{"n_layer": 17, "d_model": 128, "n_head": 4, "n_kv_head": 4, "head_dim": 32, "d_mlp": 512, "vocab_size": 566, "activation": "squared_relu", "norm": "rmsnorm", "norm_place": "pre", "norm_eps": 1e-06, "positions": "rope", "rope_base": 973000.0, "rope_fraction": 0.5, "qk_norm": true, "attn_scale": 0.179, "bias": "none", "tie_embeddings": false, "parallel_block": false, "extras": ["some layers without attention", "local attention windows", "shifted keys", "gated attention", "value embeddings", "hashed n-gram embeddings", "a smear gate", "short convolutions", "an embedding shortcut", "learned residual scales", "skips across layers", "norms scaled by depth", "capped logits"], "init": "trunc", "init_std_qkv": 0.0414, "init_std_o": 0.0514, "init_std_up": 0.0593, "init_std_down": 0.0593, "optimizer": "adam_hyperball", "lr": 0.00345, "lr_mult_o": 1.35, "beta1": 0.9, "lr_head": 0.00519, "warmup_steps": 156, "schedule": "wsd", "decay_fraction": 1.0, "decay_shape": "pow", "final_lr_fraction": 0.0, "batch_tokens": [16384, 32768, 65536, 131072], "seq_len": 1024, "doc_mask": true, "train_tokens": 211900000, "steps": 4825, "dataset": "wikipedia_en"}
Each number is 128 + 32 x the weight over its row's rms, rounded and kept within 0 to 255. Layers, rows and columns count from 0. The size above them is the row's rms in percent of the matrix's.

# layer 3 attention value, 128x128, rms 0.041, rows 65-91, columns 0-127
size [ 94  99  96 107 107  97 109 101 105  99  97 102  95  94 102 104 110  98  90 114 109 109 101  96 101  98 103]
[[126 119 152 121 202 109 181  85  86 153  79 122 136 153 121 141 176 100 109 121  39  94 141 133 158 106 121 116 146  91 150  92  68 122 118 140  88 131 169 159 105 101 140 115 104 140 134 148 142 154 142 126  95 153  91  72 100  97 172 120 135 165 117 122 149 122 153  96 130 188  96  58 155 141 175 107 130  99 159 105  89 127 142 163 169 183 157 169  90 111 184  61 110 118  67 172 104 132 140 128  78 120 124 150 134  79 150  98 163  98 150 149 103 162 129 122  97  63  68  78 107 143 128 159 108 179 164 120]
 [138 132  91 144 149 123  99 125 141 115 195 117 209 155 144 154 147  95 136 104 137 150  85 177 113 166 110 158 181 171 113 113 139 118 125 126 139  82  98  93 217 114 134 170 129 163 182 131  78 162 180  86 170 133 150 111 100 129 119 155 109 112  94 138 100 137  97 157 176 113 142 142 181 118 140  72 157 112 118 118 111 134 149 211  98  82 154 122  70  99 115 117 135 103 142 122 187 128 109 158 154 140 112 178 117 159 175 199  63 166 124 128 125 133 138 186  78 159 128 161 119 111 163 145  91 163 136 176]
 [139  89  90 108 186 135 126 108 135 139 100  84  74 144 138  90 117 144 142 111  99 179  70 121  99 156  99 165 113 148 125 179 135 208 152 124 140  94 133  95  47 122 112 116 139 146 196 137  72 158 108 144 107 168 108 115 102 164 139 158 131  44 125 116  83 130 101  87  92 150  72  89 106 135 140 200 117 117 132 142 122 121  94 136 119 123 173 157 110 129 121 116 127 123  73 160  84 152 173  88  90  97 150 113 155 121 109 204 111  75 172 134  78 149 166 123 116 154  73 141 148 147 116 151 179 105 166 107]
 [162  71 112 130 112 142 126 130 109 105 167 145 174 126 132 144 207 102 151 156 134 180 113 134 178  83  83 142 115 151  83 110  73  91 138 114 100  86 119  94 121 102 159  28 133 162 130 105  73 193  90 151 139 128 213  41  98 129  73 125  52  82  99 123 180 116  84 161 153 145  92 136 148 165 131 115 106 164 111 132 116 155 123 138 178 135 154  79 121 138 141  74 131 117 112  89 154 115 120  92  98 168 123 105 100 158 135 146 117  90 144  88 107  98 129 154 130 119 145 128 139 154 152 123 145  99 155 158]
 [122 181 132 174 134 172 128 147  90 151 105  82 149 153 114 162 100 108 135 112 149  79 148 147 121 115  79 146 159 168 167 191 175 121 107  89  98 174  74 170 213  95 127 158 113 143  83 188 120 158  87 152 177 107  32 103 157 160  92  85  97 160 102  90 103 116 112 118 120 197 141 148 160  97  66  94 139 124 129 123 160 154 110 184 134 119 139 106 151 129  88  97 132  94 118 177 155 139 105 174 164 149  84 111  99 131 167  95 109 124 134 134 122 122 120 143 127 138 138 157 171 147  96 161 111  67 146 150]
 [ 76 142 142  90 103 150 146 174 121  92  98  78  53 147 127  59 124 127 123 131 127  90 161 114 149 197 159 130  86 125  93 138  89 136  87 104 134 112 141  98 103 130 102 145 148  89 108  86 201  98  61  86  82  89 142 166 147 143 118 115  81 140 171 183  94 143  85  95 136 149 186 102 108 160 189 196 138 150  81  97 134 116  73 120 127 146 153 144 131 164 179 169  99 172 104 151 127 150 107 111 107 116 171 177 109 159 114 113  84 140 120 142 167 122 133 118 101  95 115 139 104 127  90  92 132 190  94 115]
 [158 108 166 103 103  92 111 145  97 132 148 127 150  91 156 137 178 105 149 148  50 189 143 146 160 137 189 157  92 127 134 137 113 135 143 150 121  96 117 129 115 149 143 176  89 115 136  87 160 145 110 136 115  64 180 107 137  90  97 126 183 203  87 177 128 101 106  99 144 102 158  54 177 116 147 190 150 193 164  90 156 144  77 160 129 126  94 133  74 156 127 172 163 112  99 109 189 136  98 115  91 128 151 130 137 143  72  47 136 123 138 102 126 133 158 110 144  82  84 127 156 121 103 117 122 167 147 173]
 [162 130 116 110 113 122 106 112 175 115 166 152 170 136 174 216 162  90 107 103 149 114 136 147 111  77 108 109 132 137 134 202 152 146 142 108  97 115 101 133 202 121 153 136 129 128 110 128 138 146 194 147 180 111 169 143  90 138 151 118  60  88 106 128 144 143 121 123 168 188 137 108 144  60 112 133 147 139 163 118 109 112 136 180 113 114 140  72 167 140 130  81 124 143 118 163 151 153 121 153 146 186  81 116 136 123 169 118 112 112  42 105 110 133 168  94 104 104 153  83 112 163 239 149 106 151 124 187]
 [188 102 118 109 175 136 136 130 137 175 136 116 171 119 128 162 107  66 162 105  48  36 150 179 146 101 104 138 197  82 151 127 196 128 102 150 145 145 127 164 146 120 116 138 139 183  83 110 121 131 107 128 114 155 137 100  68 124 142 106 169 172 132 103 181 111 137 152 166 174 104 103 144 145 164 113 120 108 166 106 195 153 136 153  95 132 153 101 157 100  79 178 128 102 108  99 175 157 137 119 109 148 108 154  99 133 135  32 114  99 129 134 136  99 156 103 134 142  71 155  90 182  78 105 122 135 139 155]
 [ 77  91 137 129 154 129 135  86 146 166  68 162  92 145 112 169  78 120 127 142 119 138 120  71 107  97 156  65 143 144  84 165 144  73 108 174 123 113 144  90 112 108 143 145 105 154 129 123 149 135 146 149 107 176  77 135 175 127 171 168 147 110 122  73 119 104  89  99  72  84 170 131 116 172 104 176 143 131 130 102 142 130 102 156 135 114  60  99 128  84 114  90 114  64 105 131 195 118 166 140 116 130 121 153 102 171 128  73 188  63  55 118 124 171 157 128 167  90 158  78  93 152 128 143  87  87 121 138]
 [155 173 117 137 164 153 114  90 124 149 103 131 182  76 129 162 205  79 142 137 152 155 206 147 131  90  88 123 190 109 119 121 131 145 122 159 162  97 145 135  94  76 183 116 115 169 119  50 162 156 105 119 168  87 142 126 129  83 118  96 210 111  57 145 178 129  94 111 117 125 128 147 155  93 150  77 120  98 211 143 160 145 160 147 125 161 118 118  76 147 100 123 121 102 133 148 135 121 100 137 140 144 128 149 120  99 107 106 100 129  84 120 115 148 166 121  60  98 125  95 179 161 171  91 162 179 139 110]
 [123  95 115 124  93 132 124 109 126 103 105 163 146  91  88 173 207 127 131 141 120 140  86 124 185  78 142 122 174 144 114 118 135 117 169 195 144  80 118  77 130 111 142 172 167 165  89  38 168 102 124 151 109  96 178  97 123 167 128 136 130 105 117 150 133 143 116  71 101 130 142 142 180 153 114 114 112 102 118 143 178 142 182 143  97 100 105 106 159 107 122 108  57 141 110  56 114 116 113 131 110 134 183 122 129 154 144  30 148  89 109 120 125 163 139  84 198  69  91 182 104 150 138 127 115 122 105 155]
 [172 102 115 143 197 133 112 154  62 159 179 188 116  66 132 102 204 143  99 152 118 150 159 164 156 129  91 151  93 188 148 139  70 161 146 114 131 185 107  99 119 129  84 108 100  69 159  86 105  75  55 109  92 157 142 166 115 129 189 117 175 149 144 147  74 120 133 123 128 113 162  62 197 129  97 143 107 110 115 165 147 185 135 167 150 118 105 117  78 144 146 119 123 129 139 122 132 113 143 104 140 169 130 201 137 104 140 126 143 152  96 123 147 115 108 141 156 162 141 137  74  71 121 122 102 116 144 160]
 [137 120 162 167 155 102 116 177 174  73 154 100  93 111 145  65  78 125 120 148 109  83 130 119  85 183 100 146 145  90  89  89 119 131  91 114 134  52 146 118  91 133 116 128 115 175 182 134  91 145 100 141  93 155 104 102 118 106 119 139 110 150 170 119  97 182 123 158 134 119 123 237  45  98 121 105 140  94 134 153 143 153 112 146 108 140 136 115  91 147 161 157 138 158 131 121 118 108 191 151 113 124 145 154 157 116  97  61  91 131 145  68 117 120 124 164 169 124 119 162  90  92 112 149 126 174 175  41]
 [115  72 158  84 139 132 151 136 103 125  76 129 146 148 108 141 143 148 125  68 133 112 107 155 193 111 114  84  96 137 101 152 170 101  99 170 147  80 155 161 102 108 112 156  93  70 134  95 111 100 138 114 166 110 216 111 116 130 142 137  99 131  56 140 175 121  94 136 133 115 169 218  78  69 156 182 139 172 150  74 138 153 140 117 171 141 119 167  74 118 122 159  87 134 114  80 142  88  80 114 119 193 157 172 133 131  73 127 136  67 113 127 149 172 100 160 107 116 106 109 168 135 108 168 142 147 118 134]
 [123 110 126  93 119  96 171 126  98 145 138 140  98 138 122 181 189 103 108 110 152 127 167 168 111 163  96 122 121  89 192 147  92 125  96 129 113  94 122 128 113 118 143 128 145 178 125 119 155 109 160 121 158 118 213 121  99  90 129 129 112 135  62  93 130 122 140 151 182  80  83 130 199 109  86 186 141 128 112  76  99 123 137 162 112 155  94 141 102 135  96 147 104 168 152 122  92 104  88 118 190 125  70 159 131  96 122 232  83 120  94 138 136 142 128 121  41 121 111 149 101 138  85  64  92 151 121  76]
 [124 109 111 103 112 125 139 100 100 107 151 136 118 118 101 209 143 133 121 119  61  76 108 142 120 153 124 129  93 166  79 119 135 153  67 106 141 120 177 130 157 133 118 130  88 104 134 127 175 102 126 159 145 132 105  53 109 137 111 103 185 150 133 111 159 134 181 121 145 116 180 159 181 142 103 158 161  87 196 114 147 197 172 127 136 106 106  49 148  84  76  79 114 130 140 154 158 141 143 119 122  91 127 157  54 127 113 202 135 134 158  98 118 136 120 102  67 177 162  71 190 116 141  85 115 124 164 145]
 [150 126 130 125  69 120 169 150 147 121  85 143 102 177 138  79 101 125  83 140 162 116 169 119  93 165 138 106 119 139  97 120 109 131 128  90 200 165 177 105 102 131 157 176 102 140 146 117 163 105  96 144 151 135 157 143 126  73 107  91 101 113 152 130 126 108 132 119 132  47 144 202  61 162 156 224  89  78 137 150  77 106 129 127 101 157 115 117  93 118 122  72 132 136 126 125 141 121 112  95 130 117 146  83 108 133 139 234 121 116 113 116 118 138 120 122 144 123 106 143 140  89 152 194  72 146 134  36]
 [109 111 126 130 130 124 121  99 114 106  81 103 126  93  95 127 100 181  85 120 146  67 155  88 118 143  98 119 108 122 107  97 130  99 141 156 103 119 154 149  58 108 123  93 134  78 175 116  77 159 125 145  99 107 171 142 125 146 116 158  51 123 123 114  75 126 146 174  79 101  93 198 116 178 135 108 108 130 102 149 141 176 161 169  83  94 106 128 109 187  92 135 100 132 190 102 151  32 119  95 117 140 187 182 155 112 161 129 166 150 123 176 138 137 189 174 162 100  77 185 122 114 136 161 156 129 148 130]
 [138 115 120 136 153 130 136 129 117 104 109 168 107 119 157 106 131 116 123 142 152  90  94 124 104 172 177 143 146 171 110 155  84 156 138 114 149 101 166 128 166 187 141 136  90  68 144  97  96  93 115 106  45 146 154 157 149 119 148  90 239 116 143 176  73 150 159  62 115 157 175 128 121 110 115 182 125 118 110  64 165 104 157  48 151 116 156 143 102 152 100  94 159  95 128 148 178 155 167 142 121 132 156 142 140 159 129  25 132 115 118 140 157 172 133 123 126 100 102  85 139 150 148 129 155  75 172 140]
 [ 51 169 111 128 136 100 134 114 101 132 148 135 124 162 101 139 113 148 154 169 127 142 116 126 101 119 119 150 140 116 153 134 141  74  96 151 189 124  97 134 120 166 118 156 180  84  79 152 172 124 113 143 140 154 138 210 120 117 138 126  15 136 137 109 116  84 110 181 171 144  74 152 197 154 113 116 120 120  75 118 137  87 200 167 119 106 131  96 112 127 115 185 140 142 162 112 123 149 149  80 106  77 151 174 110 148 112  71  89 160 168 110 117 126  62 117 135 122 151 112 146 102  45 133 165 150 128 178]
 [209 118 131 159 116 178  86 126 152 145 122 146 192 166 170 152  87 130 122 131  95 202 111 119 112  98  67 146 107 139 139 116 152 115 144 142 150 151 120 131 223 112 115  84  97 116 140 132 128 201 132  95  99 108 187 120 120 183  96 126  93 127 105 160 134 118 103 124 168 181 146 139 218  67 128  78 132 118 163  99 182 165 111 201 137 132 156 128 134  87 189  73 139  94 119  90 125 133 126 154  99 148  89 150 140  89 139  99 129 112  96 118 171 130  90 156 137 155 143 130  95 136  86 147 115 101 149 117]
 [101 188 138 142 180 166  84 149 118 105 159 114 148 158  78 118 140 136 119 115 116 167 161 190 187 128 203 171 152  92 174 107 165 132 139 144 141 105 149 134 152  63 124 150 108  87  78 131 142  85 140  94 179 144 110 164 134  82 121  85 102 154 133 115 189 111 168 130 159 126 149  62 139 154 116  71 123 141 157 155 119  99 165 113 142 104 109 104 112 133 138 168 133  97 176 112 180 160  81 125 159 157 115 128 162 105 146 177 137 213 151 137 161  85 102 127 153  71 133  92 144 107 159 104 117 158 103 203]
 [ 57 142 163 134 163 111 150 185 156 110  94 100  84 116 165  93  76 142 132  93 178 104 168 106 111 129  97 128 123 141 113 158 128 148 129 133 109 147 151  92 172 143 101 153 130 154  97 117 177 108 132 165 126 155  79 160  92 122 157 166  90 153 137 121  73 101 130  86 123  87 135 151 189  89  71 123 114 114 115 110  68 109  94  65  95  98 132  92 155 141  40 158 155 133 163 133  52 155 128 144 156  77  87 124  89 154  97 144  99 134 159 223 118 149 132 119  99 157 159 167 151 101 116 125 157 181 136 149]
 [ 82  96  66  95 145  95 201  96 105 165  96  94 145 159 127  74 114 108  75  91 105  90  93 111 119 154  67 133 130  89  95 125 123 172 166  82 153 118 127 102 196  91  86 142 105 151 120 123 162 136 125 118 168 111 162 116  61 138 184  95  94 166  89  71 110  99 110 111 139 150 111 131 114 111  86 165 151 116 147 113 175  96 143 169 136 152 181 156  95 123 186 108 155 102 160 122 111  93 146 146 121 183 134 170 142 141 178  68 171 129 135 164 125 139 152 129 163 144  41 121 123  89 111 160  97 141 126 126]
 [126 113 116  92  82 113 143 158 123 126  73 178 147 170 123  83 139  89  98 140 139  98 125 118 126 172 107  68 159 170  55  53 118 103  90 148 125 152 116 152 118 159 167 175 132 122 159 125 141 112 151 105 143 129 220  75  84 120  75 142 164 177 136 124 193 183 134 112  92  98 155 175 121  65 153 162 152 109 131 150  59  93 149 133 141 134 122 157 159 119  82 116 127 127 112 173 141 164 121 166 163 135 141 136 102 106  93 132 132 157 162 102  98 175 101 129 122 143 180 187 170 101 135  60 132 130 149 155]
 [120 123 151 102 128 121  94 136 152 101  89 161 118 166 178 110  67  98 146 150 123 165 183  71 118 161 154 121 139 102 150  99  94 118 115 110 138 103 164 154 102 183 161 123 102 111 155 129 130  95 180 154 143 171 181 162 102 123 184 146 138 137  91 126 108 164 124 139 121 124 171  99 133  78 163 218 119 148  95 120 124  97 145 133 119 102 163  66 126 125 151 102 110 135 115 139 132 148 182 169 107  83 197  86  94 101 139 255 143 152 123 168 130 109 168  87 146 106 133 150 106 126  83  88 127  63 154 121]]
# layer 3 attention output (transposed), 128x128, rms 0.0512, rows 65-91, columns 0-127
size [ 91 100  89 105 107  90 106 104 106  99  97 108  92  92  98 104 103 100  87 109 107 109 101  93 101 101 101]
[[160 113 138 139  62 177  81 105 173 125 138 134  88  93 106 135 101 123 177 168 119  75 179 161  63 126 129 172  81 161 124  90 203 170 134 123 135 166  95 102  69 103 134 164 127  91 155 132  88 132  90 119 124  90  97 157 169 132 134 111 110 131 160 156 146 154 143 143  95 120 141 188 114 120  68  73 138 141 110 149 153 117 133 100  89 110 130 139 170 122 112 141 145 139 162  50 128 114 161  89 172 102 113  98 125 145 120 197  97 128 137  92 134  85 122 108 119 195 192 175 149 125 115  76 114  69  89 136]
 [140 146 141  82 150 146 144 139 101 108  71 156  96 164 117 121 113 147  74 141 164 184 137  84 147 165 145 109 112 103 104 128 111 115  73 130  73 118 131 153  60 113 126 131 142  90  82 151 212 121 108 186 115  81 147 154 149 138 127  89 150 109 122 137 153  79 124 105 123 100 167 108 116 147 157 215 143 154 140 148  84 141  86 130 172 149 119  71 135 170 164 112 129 136 129 159  47 118 132 104 109 109 181 112 109 175 103  98 216  63 127 135 118  85 130 124 128 114 122 107  83 132 165 113 181 100 156  72]
 [165 141 190 121 126 105 169 106 125 103 129 110 159 153 141 201 141  99 111 123 142 101 188 139 140  82 160 107 118 157 105  94 177  98 100 131 145 120 180 175 159 133 168 125 104 121 117 146 186 124 125 131 169  82 164 111 222 130 148  96 128 178 116 134 217 161 143 111 131  89 152 169 124 121  99 119 101 163 110 155 116 115 134 143 140 107  88 154 147  75 140  98 162 114 154 104 184 130  67 141 161 172  86 151  71 144 219 133 128 156 114 129 125 111  79 118 126 101 206  95 144  90 136 159 108 119 137  94]
 [110 183 138 131 167 159 155  93 118 151  87  98  79 167 146  87 113 136  80 115 133  98 146 133 127 163 214 104 119 115 160 111 175 126  75 157 101 182 102 157 114 104 124 189 114 113 144 229 186  91 131 143 109 105 104 181 137 154 116 121 180 136 154 139 127  85 141 118  94 145 191 114 164  92 151 200 124 116 134 169 112 164 127 159 101  95 133 111 112  70  79 101 111 168  93 153  71 103 107 173 141 126 109 154 150 126 121 127 130 153 122 172 130 108  72 167 165 125 121  86  74 123 137  81 131 164 111 115]
 [152 120 140 116 151 112 105 192 140 106 182 135 142  73 182 135 140 179 100 174 134  96  99 124  73 144 121  80 144  94  91 130  88 121 162 155 172  72 194 106  56 144  60 116 146 161 166 155 160 102 163 120 145 119 136 142 123 104 104 134 168 101 152 135 178 118 153 163 122   0 117 109 126 108 153 153 153 115 143 114 162 150 141 106 120 173  81  84 137 164 159 163 116 170 171 112 118  90 142  99  79  93 153 142 160 113 110 146 145 129 123 143  92 101 149  83  77 121 140 103 127 116 182 109 126 144 164 118]
 [121  94 100 136 142 150 147 103 175 146 143 154 148 165  55 172 172  53 170  91 123 188 130 171 113  69 116 145 162 174 161 126 155 116 142 121 121 155  96 100 129 169 131  77  93 107 101 134 106 133 144 138 125 174 156 123 107 146 199 185 181  95  82 117 155 132 143 139 145 170 128 143 128 158  92  62 102  89 127 156 103 113 171 175 136 108 118 164 121  93 133 138 121 131 190 114 133 106 107 144 198 173 106  56 122  92 132  96 177 164 148 135 147 125 121 179 173 143  97 147 124 113 119 167  86 138 134 201]
 [136 123 108 177 111 163 112 140 160 171 112 159  83 170 126 129 147 131 103  65 128 119  94 115 172  90  70 123 146 123 140 110 105  85 159 145 165 191 103 126 129 118 120 115 127 114 105 141 116  64 109 141  92 185 148 114  84 144 191 147  46  92 164 114  99 116 150 128 157 157 153 204  84 181 125  78  86 127  79 132 120  99 145 120 137 164 179 113 132 102 114 110 110 198 179 185 104 136 143 177 157 135  96 102 171 122 131 134 116 158 125 156 107 118 138 123 180 174 153 100  86  98 159  72 144  89  70 147]
 [122 166 128 101 117 156 146 140  96 168 119 116  91 128 114 112 162 144 115 127 127 122  99 116 150 193 108  95 119 111 103 127  79 132  85 141 158 110 153 125 109 105 100 156  62 137 165 110 140 177 115 124 114  94 127 175 137 112  48  84 110 142 137  98 122  66 162 153  67  73 169 132 160 156 136 145 171  91 145 123  76 199 121  79 139 164  98 110  65 155 129 122  79 159 158 148 111 126 139  89  76  78 178 157 157 149 101  68 142  93 169 160 113 100  87 132 136 103 167 164 124 116  45 149 178  79 132  98]
 [118 160 145 135  98 159 133 167  69 122 167 201 142 162 146 134 112 175 119 161 151 130 119 120  89 171 121  68  96 119 128 113  99 136 142 124 105 114 193  93 156  65  97 178 111 120 181 135 131 130 169 135  79 117 110 174 139 114 106 120  73  84 135 154  97 129 113 112  48  96 169 187 145 114 115 130 160 109 110 124 124  78 116 152 135 152 120 156 117 155 177 138 152 118 141 135 102  96 111 151 119 116 193 150 179 159  62 168 126 131 145  97  39 123 144 122  92 159 155 104 151  86 197  91 112  57 151 130]
 [153 176 147 132  87 143 115 131 142 110 180 111 107 101 138 109 117 115 145 105 158  99 112 128 117 125  52 187 115 128 143 104 118 124 172  45 172 137 137 168 152 146 113 136  89 156 157 161 138 111 138  84 134  90 134 155 110 166 176 127 108 186 135 161 113 140 102 102  92 132  80 106 183 131 113 138 145 126 174 112 126 172 133 100 153 147 158 153 154 171 164 109 113 187 113 146  95 193 157 101 143  66  78  97 183 106 160 148  66 144 191  87 136 127  56 123 120 130 112 176 174  89 105 175 184 101 152  87]
 [158  90 108  84  96 119 140  94 122 121 130 173 128 159 141 163 115 168 127 106 113  88  71 128 115 173 126 151  97 124 155 122  94 139 130  81 127 139 102  73 163 130  70 169 163 113 155 163 106 159  85 166  77 137 168 166 112 171 155 156 103 127 188 132  72  77 170  81 141 132 138 137 166 143 163 126 152 145  95  82 100 104  87 138 152 130 139 114 192 116 175 115  90 172 132 114 125 124 126 148 101 146 173 110 158 183 173 115 176 121 161 125 131  95 109 116 126 158 200 170  83 109 136 119 129  17 123 184]
 [112 147 124 134 138 144 126 151  93 166 119 100 142 182 177 103  94 123 149  98 146 150 139 131  98 128 136 151  82 102 167  99 112  97  67  76 104 231 158 141 165 160 133 107  73  66 138 187 114  97 131 160  60 207 175 131 121  89 141 160  94 119 110 102  63  78 120 121 121 151 126 119 156 117 151 111 143 153 152  75 133 138 121 150 159 145 142 163  82 105 183 113 123 144 144 178 145 158 113 142 109 132  68 125 176  88 106 120  91 185 149 105 109  97  96 148 174 150  87  75 126 106 140  87 136 149 176 121]
 [ 67 144 128 173  99 171  68 141 168 137  62 105 162 179  91 175  74 178 159  89 193  67 102 142 138 112 142 114 120 117 156 172 171  90 143 170  98 173 151 150 116 135  99 120 199  99  69 168 172 136 177 158 153 119 170 142 103 115 138 134 134 118 147 125 144 125 150 121 179  98  93 120  50 136 123 128 142 140 162  94 125 144 145 106 142 116 152 181 147  65 102 154 100 117 126  99 175 144 134 189 139 144  97 119 156 153  71 110 168 137 122 163 106 167 140 157 145 153  86 139 109 107 128  92 159 146  84 109]
 [ 84 170  92 114 141 151 179  95  75  93 118 171 113 129  74 117 117 133 166 137  86 159 110 127 138 143 190 109 143 179 136  75 126 139 189 136 191 179 144 139 121  78 190 148 134  85 124 101 125 118 150 158  93 136 141 136 106 138 156 112 153 133 114 116 192 113 101 136 175 146 135  70 145 127 159 173  89 132 110 160 117  72 150 123 119  90 127 139 156 110 105  89 172  80 104  93 100 159 111 120 124 149 119 125  37 118 170 110 139 105 116  97 119 174 146 113  72 153 109  99 104 209 139 100  73  97 107 196]
 [166 161 132 107 115 129  87  86 168 166 144 187 154 124 140 133 116  86 163 179 130 124 175 115 147 136 123 124 141 106 201 112  94  98 158 127 147 169  72 100 152 167 127 134 138 174 122 125 197 138  68  94  80 170 100  91 127 132 119 112 164 160 143 164 107 130 120  82 106 150 136 118 170 142  97  50  89 103 122 104  87 157 100 162  82 165 183 136 153  82 108 136 156 128  95 173 126 146 175 164 142  76 125  87 175 156 159 174 116 176 147 110 138  62 172 137 146 145 156 134  99  99 176  74 105  90 144 149]
 [177 151  95 135 119  99  82 150 170  99  58 165 182 129 115 107  92 164  92 136 125 149  93 113 119 121 173 120 106 119 119 110 133 127 124 116 166 145  90 149 160 118 102 169 134 162 140 130  98 152 105 156 138 108 109  94 172 131  91 103 146  56 122 174 107 114 135 167 117 157 177 101 129 109 154  82 127 106 122 133 111 159  75 137 105 115 141 125 126 105 176 108 127  82 185 102 164 193 184 121 114 117 191 114 121 208 149 113 212  79 115 152 142 122 140 153 159 132 159 132 191 168 204 190 160 110  85 160]
 [173 123 143 124 123 105 109 160 126 174  96 176 167  88 115  92 182 120 139 189 154 132 136  97 163 127 109 127  85 150 178  88 111 109 180 119 116 152  80 153 126 174 123 176 105 193 169 180  93 177 124  90 111  91 139 138 123 140 118 110  74 137 132 135 108 144  83 141  95  72  58 123 126 116 131 124 157 164 103  93 108 134  71 146  89 109 118 115 151 136 146 122 155 124 130  85 102  97 123 131 176 137 127 122 218 142 151 144 124  33  88 211 110  75  93 154 175 122 121 165 117 134 122 135 171  97 100 127]
 [160 157  83 122 170  79 151 136  71  88  96 154 130 142  86 125  99  63 173 113 122 152  86 158 173  90 123 141 176 148 135 148 140 154 122 126 103 122  65 127 127 141 160  61 125 151 104 174  96 149 170 122 128 138 103 109 120 150 113 140 142  91  83 120 124 140 135 164 172 177 120  78 137 148  73  81 161  99 101  99 115 135 104 175 147 119 152 117 169 109 151 121 132  91 130 113  86 203 127 106 117 125 114 116  82 138 226 117 157  88 182 145 172 156 115 176 138 126 135 125 120 158  55 178 167 129  93 194]
 [111 145 150 124 171 130 103 135 153 118 125 106 146 170 163 115  91 119 147 161  64 199 101 129 105 119 172 174 138 164 134 172 133 140  97 139 144 126 131 119 189 122 175 178 165 160  85 144 161 139 143 114 125 158 169  80 116 146  98 151 192 139 113 140 148 139 117 100 175 146 128  79 135  94  89 139  95 146 177 107 169  85 116 111 184 172 103 173 129  83 195 107 146  72  64 138 119 206 132 178 129 152 102  71  85 152 137 143 107 133  83  98 107 140  97 155  97 130 138  55  66 101 129 103 133 147  92 135]
 [ 91 134 194 140  90 115 104 122 117 147 152 107 128 156  76 135 124 156 174  90  77 161 152 133 140  49  85 112 118 105 146  61 142  80 122 148  95 197 111 130 120 122 124 129 162 110 100 126 174 132 143  91 119 133 113 115  79 150 177 155  84 213 157  38 174  91 115 157 131  80 100 160  73 162 151  91 140 146 132 157 154 125 119 175 126 126 134 134 127  82 161 147 109 156  86 116 102 103  73 103 169  95  70 121 141  82 133 133 142 127 190 134 119 143 146 140 144 178 133 179 108  63 116 139 148 153 111 124]
 [167 103  80 139 144 126 121 143 146  60 114 122 119 113 122  96 146 106  97 103 124 140 123 129  86 159 130 126 129 113 121 130 137 146 107 109  66 115 183  83 158  86 111 125  86 164 169 125 117 118 148 134 105 176 133  69 163 157  90 159 206  86 103 145 125 148  97 124 128  70 183 101  75 129 142 190  95 126 199 142 165 124  58 158  92 102 137 169 106 157 153 109 138 148 119 101 122 127 104 177 210 173 100 127 156 111 117 151 159 120  82 145 157 127 172 145 102 138  45 142 161 135 194  81  81 136 102 119]
 [ 63 175 127 125 143 177 174 137  84 169 171 106 156  88 150 136  98 161 144 137 159  75 132 130 160 175 124 127 120 104 143 122 100 121 112 160  97 123 172 138  68 128  96 106 174 151 129 152 167  84  91 177 116 131  94 182 101 112 111 108 142 159 138 115 111 110 139 112  79  62  97  83 109 151 137 181 173 174 102 194  96 138 136  87 151 163 118  98 112 168  45 156 104 133 151 167 136  88  96 104 130 115 135 107 122 178  99 144 119 166 150 177 116  68 157  91  98 142 142 104 120  80 153  87 182  82 166 115]
 [150  55 132  82  80 120 121  94 165 142 109 176 107 125 107 140 138 126 126 127 141  93  84  86 102 157  50  90 140 133 100 166 117 158  91  74  68 135  78 107 100 114 114 110 134 104 123 101 119 116 123 149 149 138 148 138 114 168 134 147 134 115 139 169  75 155 129  96 128 106 184 183  71 125 138 164 120  92 106  74 133 108  88 135 101 121 138 142  99 150  71 128 140 152  98 159 135 109 170 125  86 143 119 158 151 138  47  54 177  86  60 151 124 146 158 161  77 196 155 197 113 124  91 142 155 140  95 135]
 [130 106  84 122 144 101 125 148  88 121 126 139 159 154  89 131 166 156 101 140 113 146  95 116 118 102 160 118 144  91 124 144 101  83 108 131 182  92 113 122 122 112 102  80 160 153 170 127  87 174 182  92 141 104 162  68 156 119 101  96 170  77 101 110 168 178 150 217 111 126 122  94  55 124 188 148 118 158 156 163 177 110 172 171 138 155 134 184 101 136 223 112 132 124 128 127 160 160 102 116  85 186 168 131 131  68 181 140 148 113 121  77 141 144 157 142 155  97 119 129 138 121 115 198  95 117 155  98]
 [118 176 183 144 171 113  91 167  85  71 176 170 153 104  98 138 111 108 187 183 135 133 161 167 117 105 169 129 145 159 109 141 159 139  88 141 144 110 132 178  60 134 122 129 108 130 135  93 153 158 110 126 102 129 164 152 192 144  96 116  84  99 121 153 153 161 177 165 143  83 133 121  85 171 180  71  93 125 112 139  93 169  87 115 175 158 129 110 146 126 149 105 114 154  99 115 177 141 158  47 127 104 112  65 159 141  68 160 125 141 104 104 186  65 148 117  88 158 172 160  85 156 136 146 136 125 105 112]
 [141 158 145  93 129  99 145  90 111 136 149 160 116 115 127 141 105 123 157 135 111 156 165 161 171  92 134 181  93 115 180 127  88 117 195  98 151  88  60 138 134 141 126 141 134 144 104 163  98 115  89  79  86  80  83 143 118 117 184  85 107  91 100 117  89  78 123 146 168 165  97 150 161 144 110  74 123 132 126  94 101 169 152 125  60  98 148  79 121 120 159 145 131 126  96  79  66  82 123  75 135  60 158 110 165 144 174 145 103  80 146 150 188 127 133 163 108 145  80  65 113 182 149 136 102  93 125  83]
 [129 173 144 132  89 113 204  92  91 116 112 155 137 119  92 143 170 108  89 107  96 123 103 186  88  61 127 175 130 168 100 105  85 130 138 127 165 126  87 158 145  88 160 110 148 135 136 137 124 120  95  33  92  92  92  96 114 139  88  70 129 142 171 108 140 100 163 108 115 152 104 184 108 124  59 126 160 106 150 160 112 143  98 127 130 142 110 161 123 152 110 156 170 141 146 110 115 167  90  84 148 110  94 166 109 168 153 105 144  72 168 142 132 144  63 160 130 141 118 107 175 160 107 217 187 137 107  84]]